Weights of a small transformer language model.
Size: width 224, 4 heads of 64, vocabulary 3682, 7.21M parameters.
Architecture: RMSNorm before and after each block, rotary positions, no biases in attention or MLP, tied embeddings.
Each number is 500 + 40 x the weight over its row's rms, rounded and kept within 0 to 999. Layers, rows and columns count from 0. Numbers have three digits each. The size before them is the row's rms in percent of the matrix's.

# layer 6 MLP up, 448x224, rms 0.059, rows 304-345, columns 112-223
094:507429488504575513512565488483483519481492506510531509529502508492470511521547510512555506469427434467428479512507478461509510481462545560495535500541463537425528546480567452472534576470466509528478524494556544484451438582476488552525449480559539447525456490504473537509497488487532510461454499494547439411515458465529532483466391521482
094:592488523462567520501535486463486540480470499514484480470544501558510462539527538505483537503550495480459550505446453462510395453444505514514513528494443524504453482434513471520499494432548498465539525394548521495521497480506436441508536575520499532516463456519533495459558478554414525498559526551541491491440443480552506499481442522480
099:488446548513497487455413539553543544441524493525514536457511476524486488543475503495476492530546491442482483614469565475404487509534461534545455527484477467485505449481556487525483519488506513567447471495442517552500500524473576429523507573503536488542458443474444451545458492514509583487397538480477418507564507464562458531493460440492
090:506450492531539566500356559462531449467493491543553470494518482421532490459509468507489490455518505459589547473511509454439566504464464535498537514441484528486495458543557534557461491487460554510509521588530509498464503448501533551533464567505558546419504468526495425447441474517490525557420523452487525438498531486472426551540471488541
100:602486437509478492513530512465582485540479512505489533500407457558533492544518518501548468459503481528438533437518529438470450463543453433484454481520444511528443574506515447441485528537481513533507467511507466514508476458514427465513512429477456510512470606495425455466525556516515413556473504488454544531547526492472490480545458514454
103:508562501431554496545561537546451517470450467460489450460511645540580512497500546508556448489480479514474487451538461537466540466496483506477507509536499496469534468527454425494523544495550504537562519476457515508504508540555494503530501601472444470514514504500555497465511606433486589432493510481499553476486526537516507513497467515528
098:575523449530482480529529515480527550528577534515468550408516537495472557599475522441536505430540454526442532507548539464506503429472527497509614488496525480504504461490576513388425518442530532483516475559520487493473505404479505443514593518508451491532472428459524469474498456477520574526473508478508503516519529499527449452411521514506
111:564462490524425479470492460514558614512527510594483525540521452490428525527432534531524562568493532483566468560553505494471524471507499483525482489425452518505462544486518512509516498462500483540500551546476474544497473508448482556498547435558462546492467511524421511552539583485518493461459524466514441535536504480520448450476456509494
100:458500570513471514422521536521506497536481480497563493541579435452425472553521492462437444569470485544434511536479490455490508514530530515482506475473434519506480572475518497444504461495483433506490468537429476510540530531580477530501511523485534501554482528531514521547495426533530534528473468470463519454507548540582435456475446505496
089:478522541469464520549506401469574526496491555553497571564497553510495537512503456555491505556499549482571514527451559537473519548518512545508414470521407486464557485476494451475501555475497572529482540533513512494475472437508475478464500523504504545486476503496516486519454513530490489533485492573468487518514494549521448491401485516524
110:477538446413563490476550487527487452470470498423510521511502454492525540551527428553502451480507513478516464479516476400456545510549588516489533485518508575482461469461514479531539558473508545485499530526498440550544421559494521598511489478560527523568555438574489546515444467498520529479507507514480491449423505504433466495476534528518
109:445565456542492448442525536539448589525488510494442514459526529543522493504481478542504532497514495507479424541497487523444550432443487424533438481543514556486565510457526523567548522414435480563495466552421496498563538546481512501541463526496603444478497506524523493442444462467530504516511494462494505468515550482443554480460575523411
091:426545581571473583492452534543459481515533508524521539505513463558523441469486492460466513476557438559551525494478538474519469502494505483501462530470438489414529447530445507561554432454495541511433476441498552508527423527440537503566526551456518549504566554465540559476456503497509496461476548479510486545543520526433566578555566547492
104:524508576501487470460463551504422521490481523422481551445523504479493522537525496525484545536451509545579506431467556463477461511514556523547505514564442528490581454517507590421577499461504503439515524525474510483431511545496521551537550545461598504587530509509519469513518503509448502493542524593568572499488520538493516501529572457443
099:521519549536410500545519490443554494482503465462507427489435521439489491495554457541449479496473476554583503552527506485458452430563560468516435518506537475510515513517588518571497429541556507510461471453508548477497445457542496491452480497547503466577517517515457403480475463519463542479509559609500444579462505558509501469526483502453
092:500490475492493544493510399478539456556532496565508529462496614445433486482482491519500495541521523532414552492529558510538531481525545559530569528467457479551447567445460455578506415528491511481477569541534573483543512481579474487505495521440488480460500515465480470465524526455398485493448434505499545383476605583516507480461480437484
093:543513368502504501469515505512550550451475483546568515505400514488497522516543462508481544593451483506527531496424459459433509522529474469493464495467477493561459456518456541538486507498506530461496498493474528392432481508478543437501511430555404531445493467537455536525439529445463477505486433483504518564539478437452480543426554474441
101:543553414487481537513524465468508531479479515535495473454519450497574508466524634446480482452504473526560491432573470498587493474513435427492529497422534494496547496500456517423545558465525523517533474487508570457480504485526402454462499511557450524592497490518563508535486539576504469540489574522521520552515470459488473452470554484476
095:458452483487527533480521526525510477492479507488400463505482508555435482561439434466488556552494518553501515433533527489564447456492478419563531472507430489451536479515493552584545509575520506579523517538503544458457551519469487498506452610493444415468478430576484518492553525496543569514450550509505516488578512516537499532480568514449
106:481492477526517437531523501503479542470496518477567426572542507512518434414521465432525498495527493492436524523490517487591511456529493576480504470476499449507482551461521519495544460411463571535464509546504538483461535496490427514511505530459511524513493501483483544602564396524500481428494467486509428479512513496488506461523537411516
101:517477478533496505484521516569494487490498590544477470497487455475557490474510517541457569487505561534512627503527496540435529535462511431452478537508541474612512462513508456507520501524555557517522489401522423559488451494533544548499489487537536539496524462555554527445530505428456551475459554541526446513598523582469522487511503481462
098:409376492471513486443501474512489474551466427508485495409536433516581444511490527540452504512505479477442451496511549511483490511429499554454590535439545488535511468536562563478501546571455529496462516512415501502466537459537429516493560456540530500431476505515552509483491519539463446559477493443487474465460519545487462494541493495518
096:493507516444456482499439554539435425493521524466475473512537538513522543573517465546514437551537465588474519482393481430488508500508497536484436458568497533450515476485499567480505450507523518526500469511414484461474457558520592449489466549487523516436544471498534392440525485493500555508499575522485506491543557496481501490431449509531
090:550537480444486562480578473470553496496459504489546483515497479491509465522572495529515491443564510473486545461602417481555520480480556477445468480441504473509535497458497489518495531488461469539478460526488522504434572541481456552552495496469463481557588517567458510517453526485447491502445457524504446441553442547520548498531487471482
102:417505429487578509482547581543510489523506466523510495509502483555479464434452431577479419492540523498497555506440512521507505508498502487496533510469510482458508535511530423498570480537540519536527563521453491497459452625517517546473561454575476508544463475474534518514500544474440471507409500451511507529561559484465458511507465551415
102:573500516518483493535482534502497481553512519549526512573544545481518547494538490443450540527445602483521461472403486507423480556466497484460530502468506524425516574521518507460440497498483509486523492462482550466471533525495540422514513524520515510466459518510523519504526498436428505485477549453513468573495501465458464541486488523458
110:485488505487524548469492515522503499532553528475457454496477513506533498594447502558586447515509511454445559522471504542511535504478455438485551551490468581440513509512490467510463486539517517498516541493449484503506504438449572469515492545524512483478439479463432479483585491548490523495501510547450471484343564530476515539527515524437
101:605514457416541516460513499476484499489494546476577460517427456471546506538501593502443454487523483558477595505529560482488546536488513498521535500444543450539533471481497455449528469470565542489486529534540514475503442494502430492481449501478531497506583516491585515471479495470503514482562521572498548579501447648500489492497476478545
107:481481486500504502457496485525451494480430502489501469478454527465484477574460539552508560444532475512508576503480443512464414529469499411496541562494499516516573530508503583482460583493480474510554466546462461518476536518523495476448528481580521440493511487474538518508513477512547486486476522495428530482516572575473513514530584469420
105:481525442511488400503472491520514499458510508583447500469453497532496535594496620506498512438493544484514509542474507501438540467548514485531544492463496565483493467511504498484475571484399487404476483511551495506486534476532497451508547529487518563523485503456504524491454453476471502578496488528389508515501469503524439506511500480533
097:457514536530503459485494522484562548545494526525501476562553509502455490545448537557533487478537450446479517478437488505523514524465520475502558520470493466488557480522507471491455568491430548474428479440457470500458508509497492494438452497446500523537539492510540473508509501518510458464477495482462501504461448467495486438417465510487
086:509505555469528531411462536501460472480482454515493499529498440587524528448472471512517413522443525504523550503495523518473475565534523476489502474482470484505457583513498522485443484504542507583468472483455565506468544474531478404532494595502531548494569452506489485473531556371503431456475564479480525559473441492462474525399489518541
102:515513484489562479428508455477487624507469447583478442539531503438553476495507461529444499584496568503454516563466462476485450499528524478521483494529478500500484570519506492436492516430527416452528464523447468437495490494464523478470572530440476548482486543500505563496544452470559465456434569480460526453483509544474451506493510422478
101:499537462544538518519472439525461468460481456562442513571513470453470484511545573615518446449525562503508472459474427513546515559442477541478464450536526480521500550483518461496487411455594503498463503511503540544574508464514454471541523474527490515511493521530495565554512547445562490501536452443530498519534459487493419506486521478472
092:487535518499476465567499453516497476532427469504544547485511488483508465471538550520465493520485513558481535403462512461492496564508527480475571559537487493531486570635514479442440485491560439493523511509509458521449464495461459563481414476508498518502489523487477430552441502562464476542488462436521461500483523502528502426489564526485
101:540482524511470547474508536617480548586494443520465536460597448508437511503522490550506524476474577522461501454516435565458432522519510501483503480456514532487503554470430441479481483436466460456565484546484483487559457497494453491571451500435505463565553469522552512469465503456528523503445498533527492448458545453579487498551479463511
108:548486451481611435517492501455508526545463482477569473523469518489480443513445474505514475452465543487522454521498544519571575479523443472536450545507575603474513477541573569473514503468489499507529572509459567508490487510516541545483541511543458456499555431509513545480480527434501530529469532502482486433504509423546606565510463493501
103:575585542594476470540429533547479479538515523519552453564464443516466500565556519499518485524450561554495549490487540447494509427551535586498528424463510442501442481571498630498524509488474487487501510529464541490592526467429537477517485458505512540563536533498507487517500510537515493555496457448513464466441458468402475510502499550528
101:480441513557485531466503469505569492513458490542535446441449514547541511534485422444424447544466513565528454459482549517552518532531504527502560494478559420506517499528555561495418513608419499474516513443512480571507481544495507520426477462504499493559471548497475559509431469517494540478503490543506452503494522486565474435502454526571
099:539552482497493476485519512475542500492489494493522553489515424501538529514534604497488488519448473519523537582476519494482457438489498511485511529495508477597550634514558453518484547444501541562489512500459454486609507549465460423510473486456517465471443474554542523516514514458481498534543511525478446568508494500477587478512556522490
101:472554549516458557470515526527498567599463518505496519418497515514523461492503473415475542402477474528554505519613488446522474520527517527557492487523503493507486524552510527588577480476470500522461480440429507522569500497480571479471520469515544469521505487532520514495436515479498537489491535513535446490518491497560544547472462602510
100:504492546476488520500552491554525488455511517485480497513483473458517612508478588454545536551493572461433494480542525514499441485514519475500406532523394388518495472532538455436438484538495496498521483544451538482460502522447530605541539496459540502540520504543501537532599434481500502480566473444489504489473557534523494541470500473499
# layer 6 MLP down (transposed), 448x224, rms 0.0515, rows 304-345, columns 112-223
097:520540456508444458505492521528503425489557609594445409500560477520566573594486482512521526449502568480519526431504467506471468490485579452505479481551515500554475455567459483504511451494540464488567459474464462491549485496472507541519522510512438487571537496527574559514505481501497552562546492557549509521471481536429479464502558457540
100:499475466497476536499513532524516511500460526523523429490467562439519537551477490471510406492513489492537466506526505538523505534519451503523514498493488493515470556417448511519496535532485403452564464576457426505497560511509541549474504519497521515485422521497514596521485499492494433490519521450452535462412573461547573484476527497473
103:544452428504442473572542461435465478518469560470478428490492546502499494480501556582467500552397508473519461424462519529478480529509512510494497556478495499524442522487458504525494491482410586488530556529528548503509518565468516489513480468477398523438511485478523525487562479497469551574580440490622551535475461519555532493508493582431
090:531559547498482527564582480491432533514485520482475527490549471513467561497502513539430488526480518584412535474556516546581490487521557508424476504506526551493460531533403489484559429494543461517446503485467488519511554440518490471463530551444480507598537463499481499465592471599541551573520481527499525513473481538442505468462546508512
096:472545491472566484496486463509496477437428541531530520488455492512455519408561511413544483487533534496553542451513504588474516548428536520488548565474490494494436489423452537463518431480497479524517478479528533463534495495514489509512482548464526431460486415575505478504493520529505450493522513488490494504468436482477517527440491450429
108:461434608481518514523479531524467541381502463503439525486470527549533537489520579549436524517471557460494455434468478531586528424510530459560507448392491518446500502491478442508487403484434532456525463431592473515560441541436519447503473460471495558594507462532511473563526505506484480463511551537486520480460550479470556520457517510454
100:477457590424558485477434533497430551496505505476495431559475500493583496501534490511419408516493462502526449561445503519502513498529448555475458494493504472454505453478547474614549475515496463492507515490477500576442444502468508497470495480507469509503511540506515548531505515568527448477493476536425518475481472470471524504531405501549
109:521519472546511556500464482492490502510452530464577471519548505512444535473493540470500499444510473455503504595489476428510459488489407559499413486597459549546476498475514471555420501502530448530514471500490404534471471508509486500475496483491480489521488510530428552472511472450461471449556521532478530456498380483494514436539443484556
090:436515522572503598458479500431465499472503482520519412474379451477544546516585479504448467500503546480546544514501469475479583526452479503545502497486517503525459466508488424488522459441487523500468455522479559483485475520446452524490480522553454539550438445477475480559459502469492504452496533517433489500536582559443506468496473496556
091:492538478514560539465554553520429483530450486451528472481480504500454471436528481528557496531430472515478514517516516525605411496516549532503531517526584568494544518494539502461552414475477421552493497447532488556536508549452513494537574487479544436528549547506566468454600525493501546498490438431516513508472526464438522504585485500522
100:464535475509511528495505546496446494495420405490498557565478522506457452526497498468503540481524436532550537454479512487464462510517520526533559495468447499494548525463599465536542508542487511437487529409475543499532527478557495450451509474467485425444444471475429525474481520503548494533499500463468571511529467360527496497497398511435
104:490458542509494442462476491567497490437449543575473569362510473493474468545516459495487516513497501411491484506446522541562519446490500477557555555428447497572487506547449491549449478501529476488511566459565530435455456489475474454570411452489501531461587514508455506515466476488419496559585579482530464539504507509565495461508555555494
089:524438428474540496515546475500518454509449464508486512520490520514536513543473432549499482546522468495548469504513571472548546553538512514468494509533489474580509522466525577505451542513511524515538528542484429459535595406498473528446521525525504440527516500540458494509524508467495560573537437534538509446480455539510462541481488456524
103:494494498484474533538519479484480533563569434491513471564465487488564483480520492461497506473457474473535427526497480565483485458497450536493475573490490465507506406565501543534509509519476536470550477482465509470477540510512541551487529500501571452482510562490499559545520474537560481526578556470501532537440537493522533506511538493491
100:533528471516506492476476460487576536507512587509581545592468464559562578450522482596590457539517459541491534489512491402562547497454466493468482522535519567502510489513512501554509514487552513535490604432485458460418512508429464497575483434500455501505522537527497491590533532535488562522472522501578527571467513452475457512500535491521
092:496503499569504490470530562465460507536462507507515511497502415557520500424511531456504559494483523526569468524494472590484533501477488480471443530472527552424518526531515502506436515463524470562512461463418505503487479507501485592462567520563551547478522476468540548512510495507523516485473579513433421642461465439477490523544604523506
097:514552525481485497533522505460495509533576549370470466496499542497566500474487515510522499525517516440499482483535552461536488437457528473473480463489608501456503483515532416463492481512544481503541460505529438573563480498495522572507451546406544534567539554502512464486580567528489476508494512503503450485487441532516547491537457491545
104:457550489588500474551453567450520549525526519529520543452429397498526513511464505585532463518537483500470450471493501531511450551489524455567474465393510495524467525514461519457531520453418541497496488501442418443474544469508428504456451538472486507442531463440477480499512557565469525495455496512426449541454473557451526506481535487502
097:479523430516524494555529525546522448492505526445526523551430494463565565536570442527512414543521519468484528500545466505462513509530459512490514531526534575517508544509486418482484478499475481441521523459564496553527514559495531516536482531431499552441532472536474477539497484512482437445522501467496462537537529468516517380510431463486
101:467480497505527534521482494444463480481428552568469452497476494487481553541420461518516525505463506528591567494525489535480492546540473482521547476531484516401464464523451478500491532598490441496510496543468461563514442525447524522515539522541540479413490534460530560444496471522554576453509395438472522550496536460525487526587469471504
104:449458477539571455492546502494471468448475455488542518475506547517481459549507513507513481525466468470466519437469541506457453475458428482512516442511477449477501565427500571541591552446502522464446475546490536475522514525497515548507576482521516474492472505545488553460505531548541482509513419445488580450419467437532529451495421561536
103:466540501477483407514531471551512490520464456469540512532506534516502555452460555486442516498448502511447580534413508453444500502484517498526510488582501531499457570482416539478537431518536464533540454541461485533473420561472507544509527451483517467509518447566359504477554467467477530492545494492501489487511536524472507410537528575538
097:440462522508568527495523519497530504494464466524544530533538546555540513455594552509509569533501474499457507538528553459503496486476503557516548484484545501602539521555489500579461475472479481430514464467509541476521493498475494472536548473525608483547500459474521490453513454509498498511516495438509517458429426484443472464463489476481
096:460491460542485535446444451513458539524513540421462549431474555543484480489419531488508517563542478515530588569533506520495502545507522573521494507529480482526502558463499520569445497489513530487542471457579456507501517510554504509464557480499534484461396517438541568471542529467511482446446553481500459549477497462486470542550456443505
100:515476469493500500505542526483453497461527476534417437505436491506529529509528506470506549500459570432482478463511504507487456443424459485452496535407565494490519492480514529508446532472505603500469536477501494459490511445489503471487515581537483506539561529485504499495551470501484496464541538530581454472400431572505481484488582501564
105:487492418494515480522568507473441585522470548524440485458500469480474420499497493474485494561505463430531480549581472487483476511557513528493605550478593502600549450540558512542512529546544502508540459561507435522544463546458569552516481503503535474558464503433436505485508487481584518495471465538516520510436460469472506476486499522505
101:502510493513576529471529497493476536511545540490418572504461534497549524487551574579552500516469562503535540479496521530506458462509464402505560589491426505561461458486479532492487459462525534502509486479501510521511532463497480504521509486446483570465523506497536564482507471503462468487512480494553445517457447514506441506447493456530
095:532576484449487497548458509486547483491583566531521500490429483514440590486442455517491503494495467554497542512551448464509462475490511458467504447509527468595469542460462500409528563555564517508463503517576541518573543461521450438477530473467531443445521505474516453506468489484474553466531509574524476522540461480509537504451510518501
110:556461582496514535526491483486518494567533511512456441535542512471498497523476455448508515425538470518562536525549491462489464473506538444514492540558493525494470576503543533507486493516509485577533502507496472531519505539473487480501566435523545494469456557547497517517505394593498447471560442595454551507454490475517547503470505458483
103:432469497497556474466463501450505505543514506464464454454519546472561460505530516478500460495495427459508467503431495402545485531559504468449585560470395507503538480440474531487560492557572488535498508459502574529457505491443519494528452405537479435510491457489505502488509563430531525506527522547561517509556491531480495436544460558539
097:479523586437519509501540488502484467415529408504460509382546507397530496496457488453497441396500464548484565509517481568512512435474466505496509456464439526437472474493512478373515526486430490484501488534573528494460427513522480525500534500529485556482427503506510527530446521530462444460555463552413562526454496543468587513540510472493
084:530483420510500501542589461487469498513528504448534475501491569482519474511501454496526586504494475490491435525518551489518535481468489546530423523469466525521497446460539519544506517452446491420507551522516463503525456519539499534498458425478500420521430524469527495580479483582534517558559438471566504434546514544497477525553475478412
091:492472548467537496538549517496493439582517490494531562433499567450511535496468520522474478541535480505535453463502542537468495550548498527464566427476452530485514523518452565499544447439451497545519508555533495445489516465520505574483524526538486441481498506447464502574537527540437612468535470570530520480468546495492574434454576509577
102:442556518546552538523542557507502505547520439525500436574503460503561494529473495400515527485490453459495492525499608440496536555488442464563546471519461494495562407454486507572530523507496484531483574491462480499492550430479590494433517489544497431533529553509493485475563492564566476455492516524502488515480487494527542558547455508472
094:560572528555476477545502494485461463487547638556436440528590539541518536523481533481498497544538531491532557550527486562441504456422513543469480579534504514511483473490495503530531518546462579480542491483530477495526574506573479524485514540480429498425508516498560535485530532536593468440525520496442451512490497485565520564519482470554
102:526532564425504474466466591520526515518566480470476576527512410487525510490532464449510532556505499400506505497511504499462517530524477525532542483412477512440454535465521472590463532549525518506506544465440597442500541459516479499460539504512484502474475474496534436482438485484508523522526517568487471458505515489467483540515550464448
109:475565536498562500573518446472529503500546566508459456478517535485468480477466597595529496492437472550471478513508531487542461503538504506555504531535471493480468422445553508516544521484530486466584483528442527493499468473470437502518500547572440503478462549534572460481440524487502506509450549474491409561480511492521559543465493500387
104:534472523467527524571488439456456515523491527506497554469431493486498480498506492483422522499478472479524450431512476470504564509479476518556446465444536534472510444497549452527482546502576475532508536535515470436564448464519486538535502530511519471539417491504459487419479437477514525430528442475566482517500475496538521471477456444380
091:478521439527482500556491525513551480500538512529557551449488491475427436525463520485459491419466515459499485521600462469529524592535477535494552558637484492470570510476499515470451437475485488521478451484459476588525539557566491478457454484545499533478536467534444485470503504561540426452505464541476466563470511580514442428477496422541
101:511475493500612440536528547490494503463485465465463461498478486490476483467490475496530435446600500474423560500494488497530520579484532533495529521532469565453448480550476573492537467538471455479474522446554529539431466515479581500527512465513555502543513537498484476538492464501502511504508441531499566411507515459505433530510411510522
103:585454536495500443479490480476526519484502460503433459545492534431512495495463573534522477449561489475515527462505507436431463421497498557574586563511485522544441506453480520499479456535387516507526467510507615519474497423499470482535498576504458491540495495483521483483515535501488552447498445461478459505463486544561538489624451485466
103:409525524466525449424459475488485519537489518532514548500444476499440456476510419525533497477419486494540487476424443539480479448504555588426537434541590595495573519498474533531498438457519502421518478434538463531520541555514515485489423530490579491471544497440537449503454559578461527516548527569470550566459524440463524509515498592524
# layer 6 MLP gate, 448x224, rms 0.0591, rows 305-345, columns 112-223
098:510469459517487558510553452566495436550515523513482452484436529483546467491414466498500443476441481450527494422495457485572534524535560528542510556451467490530508554464518491539460479514566421521482512510484457449552463495542489519501507529503427534450449513563522546473516501482509510481385547438454500573469462518443451521552494468492
099:459463415555506503547437523549553448491514478478478512540518485450482545498497472504440501477531483513443448416470481412525511484442507546536445552495511456494466473574524483459611477470502477567551518483494556441449536484544539494550488412474436513525475508484494483450463479447528492584482473543515447498431471531511440448532504528455
093:584488550592516468498599491476458480514519488490524524571522495508416520458547479609518464476462452477471487457472521478483514540521515543478475492501565533450510483535520477530420527509507520543546500540472505519449507514446471561469586589448496532511462475481518554481560429559527526542486483473509441549467464492476506500518494545489
097:478561469521475490527563466493396521491475529495476511489511474390455539411491486548560534410638505507487525527469561534467500420459480483512434461532555545495496512417459480542500461491443501518438426455465491529541501450535505502546553436457580510447482485445459554505532548521510483434567478531504502544539559508544499486503506476416
098:468495474491481570529532439525509433535551462502526538459522511498494519534480544461497489440494455481482524513521584474481487534486439474533427545543531453603478507526475472509552468517600553504476521521449509566504475516507443554504506487498579549396522567422528458503493494442449477493512550471488493535520608455507496532547497573482
102:516557592407480490561492425540473463538502528499475534502566525466473497448461496518589545534513468495510572530567518504441461511542495587537482404519508497556496493541544529504523506542543540515451470550414440563547480580518494434511544527401548508453472530477473543442449538436537512523506470475466452543555505518526510541431526552482
103:492521445499491537452514434541458446494440543464519489485543474487524422404471513535524429413540587495493523486479518465506548480510417489509540526470495484483539478540438432556490495479513518518547488547471481517466509507527570464532559498491510573448490516501540550469491502526569431504461517503367503513486547545492502498515520531503
099:481578487454484548453496501515523504512478533414519448430516547514486485488495498492532485513495546527473418504531485512526498573496433541469563449558533441527528479471508524535541504560534514450580483509428430521522463438462552512504541466494581533479491470492487436398505520531448489497511457535466509485483478482497526433553497534496
092:551455529448469545505490476481505525546545448545484449481490513496511485528439506532472479401480436492598564528504488446516514515544518537598432526552534555485504489514469496454527493506543534392558463438524573535464468465546518506520527493460495523544416411504455443460459514531475464554529399550546458568452493514543532563492525553506
105:563476480511532470476464551512488505448428522529541461486497525516555462508512568470447461510485485437480443464504507488480477497388495504604506453503486434483503558508461489520500463557480532469523541505461549442469553546456545504458515436480458567446452492506494505562528472423501513579505469489547557514423526486493521489456472499511
100:578487503518496458484482487539490459358469461529514481500426504552497486525489452471555522545491518475480547498486508495528497520528493516538443596517466454560502537476506607594471518588629510536522488526510488499453506485495545463532461493473419555506550463539450524510513521501460524528492524531498449529520537457466404551448562531527
091:460513486565468551500535496549527472563419431531537595482496553507543503482535443536474480514534502544576545525508475439502539551577551528470526460438512579518536494470535538480531511493479472596498492490510444514536524472462552568505523519470582490514500530496478499542512574475504562524451466511493545561537415507504471456519471546603
103:429486495517476485454408492477520441515536519467483548537469537442487558505476489552493488528415486512586477534448510537479514450582480507568482537499415448530526447503556578563491498570490522578528482508456444461511528475436555519469551542543535513441471501584424544551488508507499514562513507517508508490490536454446482551489463547497
099:432535529517453434482421493501483435467473538534495537539527514437550501389529577531542473464523463517534474487505433564568479506506486467505469513445452490540452477499508552481519510486519500500420490602567514501512503526512490508463551461569544528486543469557515536503530513522423480491444426476512488423559489537540506543476523555495
098:438526578540484509467494495445508413436450497441507494521453536435459444478515427484510550488519476499453475530513512447500551483525501542491556522571477515455449521452495504505547515650493439419498525523492525482417525524497475453440496502500485511491498516538465479546501453470482497477531572439528515446578483534476551549525442524520
099:437477457505434445405502465567492463498465554513470524484576476496503418452550420523507577424519499442447573528516494546410524442561477466449495527490524533457505483482535451401426448492456540457519417543457556517482486507538480501487509517449454523559477594478607519553522496475493458454499555456519539508524495539545515463451514465455
107:486491554541549549390456515527428515548502531505406488472408464508521502493504522410463440500425470459489432503502486455577454447431492496577478467531554535478619503455482505503524486471506500451502494462470515463506518556505526487506533438536482518454451446521488534499511474525561536546477451559493485479541545493476441573480519522484
094:480487370463480474473549427529455422461525493526460468421482539482511499507479493546479566466523543450485536535495454485455512461490519524560549525584522481477476459475477551461555488467525509562490486422521509496544484495534476595566448489482489512428519533532544527461502496521423499512516528515471480452478476454462492443489517455502
100:534502484478471491506482473555587560460511485468530501522544453526503493484498505516487526479579514473539429522553589492519558463490473536507472540490490483521534562468547536520540464538507591524537530460517511423474513498456541503555476511521483527556497450524483484487450470490500503481452565531432504472480425491530549493427531568550
099:567444437468411536478491500536471496517484509563474551447535480526436415526466559553511442488528489504519495479522425574494540468462418544569565456525510483511467489505478530452416529514531522450398427515523463512495536534496531508443577478481430525475458480461542528488499531533502507485521545538560499572509491517501516534499508467522
102:494486461549459549483588475459552441515548543568489586506513548499518460442529556511574443568511513455513564603537483563575500491408499504474502514536518447499503526466484466517548491552545539535505502535454430489493507499562554501473460518482485537502487527461551466499448533503487515432519504497493483575442526541470509522500473580483
098:507479458527574527424497535460507482509541516541443492535473463576512505504517553536481457436484413488505555508549514507512479441551463499498503518491445434519431580539520458471596502470491548449514440511461475485490492473487520556530481502499511438472539473501462462478472509493546510453500569463447477449513436465494508479484476574494
099:516482477424563509489498421488436455514504405525523522503513516520415491512417524452595508494506454445484525543449472432519469487465448460500530471540520445483443391493520571486516418493518441482482518532569457497474471443539499472490539463526514535520504470473540534489476480504409521503497463517562488487539507522518481573496470495486
102:450533543469461526536525527470493522438490437521542494502522500498585526514497518445542534486439514506447499471477500506537450407474416453571448491549582534484555478529586563489510562501521607525474510534470512505430517474490580509443520597499482470482529533421478529423554481511528488445495495552529517454458549491520473522519503541485
100:527572538547532530504455462515481528523418523498440567581523594452504495534477428584546426543529595478438515563494516534455525507369450562507456466533508449533478529446522461535482443518486491455528484542505532584469526516465471457465526520498489481530460554505538494483496503490510479539522476526520494468516504495459466487423517589469
098:531456449535553525475541506543408483502486492513489553522574482537471492373522495551462539497466517486601491537499516472552434445498524528567516512516492457514458435461498552546596500464560525520527448448493527511476536545517559500550546527473491565521513561453484535527471487451469508521472454530525479482551503477461489535526533540483
098:471515488490477495536514526475502451516487525522474452486526517480435534433510422562436529467565480512500556513497447480570462553442536479485547545521422547520483505492500541493463442485521503548525501560404472455477421529499540445519519490453514520431548485534530453513521509518521446442466506462511500501454465438525472505492486488484
104:497530551538495479557487468577534484549504477402483458490507508486535478547458532528454466483498510483404504466491556455494481597487561565527445431447511539526504525444516522478488499509518532464481505523497509571461553461497533472532522438446553506478578486478529517533478536543447507524475493414456494455459578492480519469484514484447
106:473507415561544559454469486495493457453468487505503527489524552462472478465483432472505454519414428441448544480487529511518545462439554516504571502512471549439474570520513546503526470517512512514535473529518491535520498547545489461541514410478507535512540505565466506535560568459498500491441535466503431450410505464459489489450525521414
098:560485504535450508441494474530462570582470493480436495538541499450523535401493508536517469489532481528531566617547537479429506490440513472484495584527523481500526451531429456529481550549478431529444463469551462555422530463500523527567479484541542513499503606431448510472473546432463486434458545526455542474528492438500528539503582507432
089:581435499456493470512497507473472514534493528549512432520473472474472465510479496452416477421490512464485543491507559473449491495557529501485563498543530465533505527491511469416542520443491456486481510453461431500551581490485499534466495513542469494503543470528503520528503453518572490463600434393482435408535390558551472477466528436467
097:554536406518490458485528494508485486465496470473516507562473500515531458521500519488530548519550524522466448499464508496513459478423505404486479504519501426490505489461509422580466505440477509523522515467520496503618474533509543516555568470483479525501493502487508509534572554448418538482434583502468474447531499491478504518447484466550
097:564487492454453542551590463477476484486505513512497463552500512439470601491479530509510496451508500453525536528545498517512528390543541555460527588517474510507523491551524522539594496494534461550511423524569505540506572533516496534531515421475466518561446403494528523461490578486512510582521483471511529447558482470472524488466509530517
094:503547501460538490468452439530387479491451481519450502561485525438576526466428490492507512467487478577426497544550557466549495498470487531475479452491448521447456560515567616487494557500531493506562473512455501522465469515471508488464471463471443589526504479436503493536437459485525513513526530525512520500465547435472517509428490528498
103:532516504558507516469444536532460466525549548542532491418522533449494522493478410511494558531517568550494519517427552463471495456457487539529512471536544512554487467426513527585447489540479487538512491500546470532491513590466516512499618548571536436485500547508508439509521471427483488498503431474446498469534544501446462499503483438501
093:423469523525541510496557497555436469507545439504507551453473576462575520471515483545487517538469511528529512444494511468482463518553478521494561567480439505557477466487537532536529460471503512493513495472475467499473478525478528548521522482552495548485419515471534456518469509464517478522461548458456560546516479513486518510514422526461
098:513475500507453470543494544473541472470453530536507468485612507475553545482532469541489500481460503487502454517539541472495522395510498453569504536509532473490411501530495483466468529462437473531488525485475477552492503518457525492516562443512535551471485580418541536541542499392511496527432521513468494523514542499396437511492452519564
092:453596525515467551484545480512537432486456556535513481448511455451527476487463448528553551519573531474576571491447443486477496512460468427468467517473483527494507456518479528561493508483549496451515488500452467522471518466525517471506494560490507541501451558544513523459515499475487525498530460476509548521480471499505584515455502523458
101:490474532560466517506481495474526478508532495504501611493518504444398531472491517503532485515412504514552427455496541431469512546459514519492485415555539505532559523494507541548551517493515439561501500451480493509490553495472517431537530551465494483491459370432492553505432482540492541547474460436520460470474502488482568500487506575530
104:486452460513536484442522436509538546467458440462449461519508534427404559562433503527524480515559541485468426480471543475451535455478502534469538505491497459543451514521426447512524470553434542566536480517520553469509553517440550540528553559471452496483458493494563550516516528406479489539462496535437456542520537463465564468565572490459
106:459513548467550568402452447537468484523486479486581553492495505494431471487503476452481520523491453551505496528415536458509505456540496506493475513550531463543469457509479477466449526488534529521495458444544474511541563538453580527431558474525515477415529498539484551426536489526501487519560516492529515543497571545520524590500587529492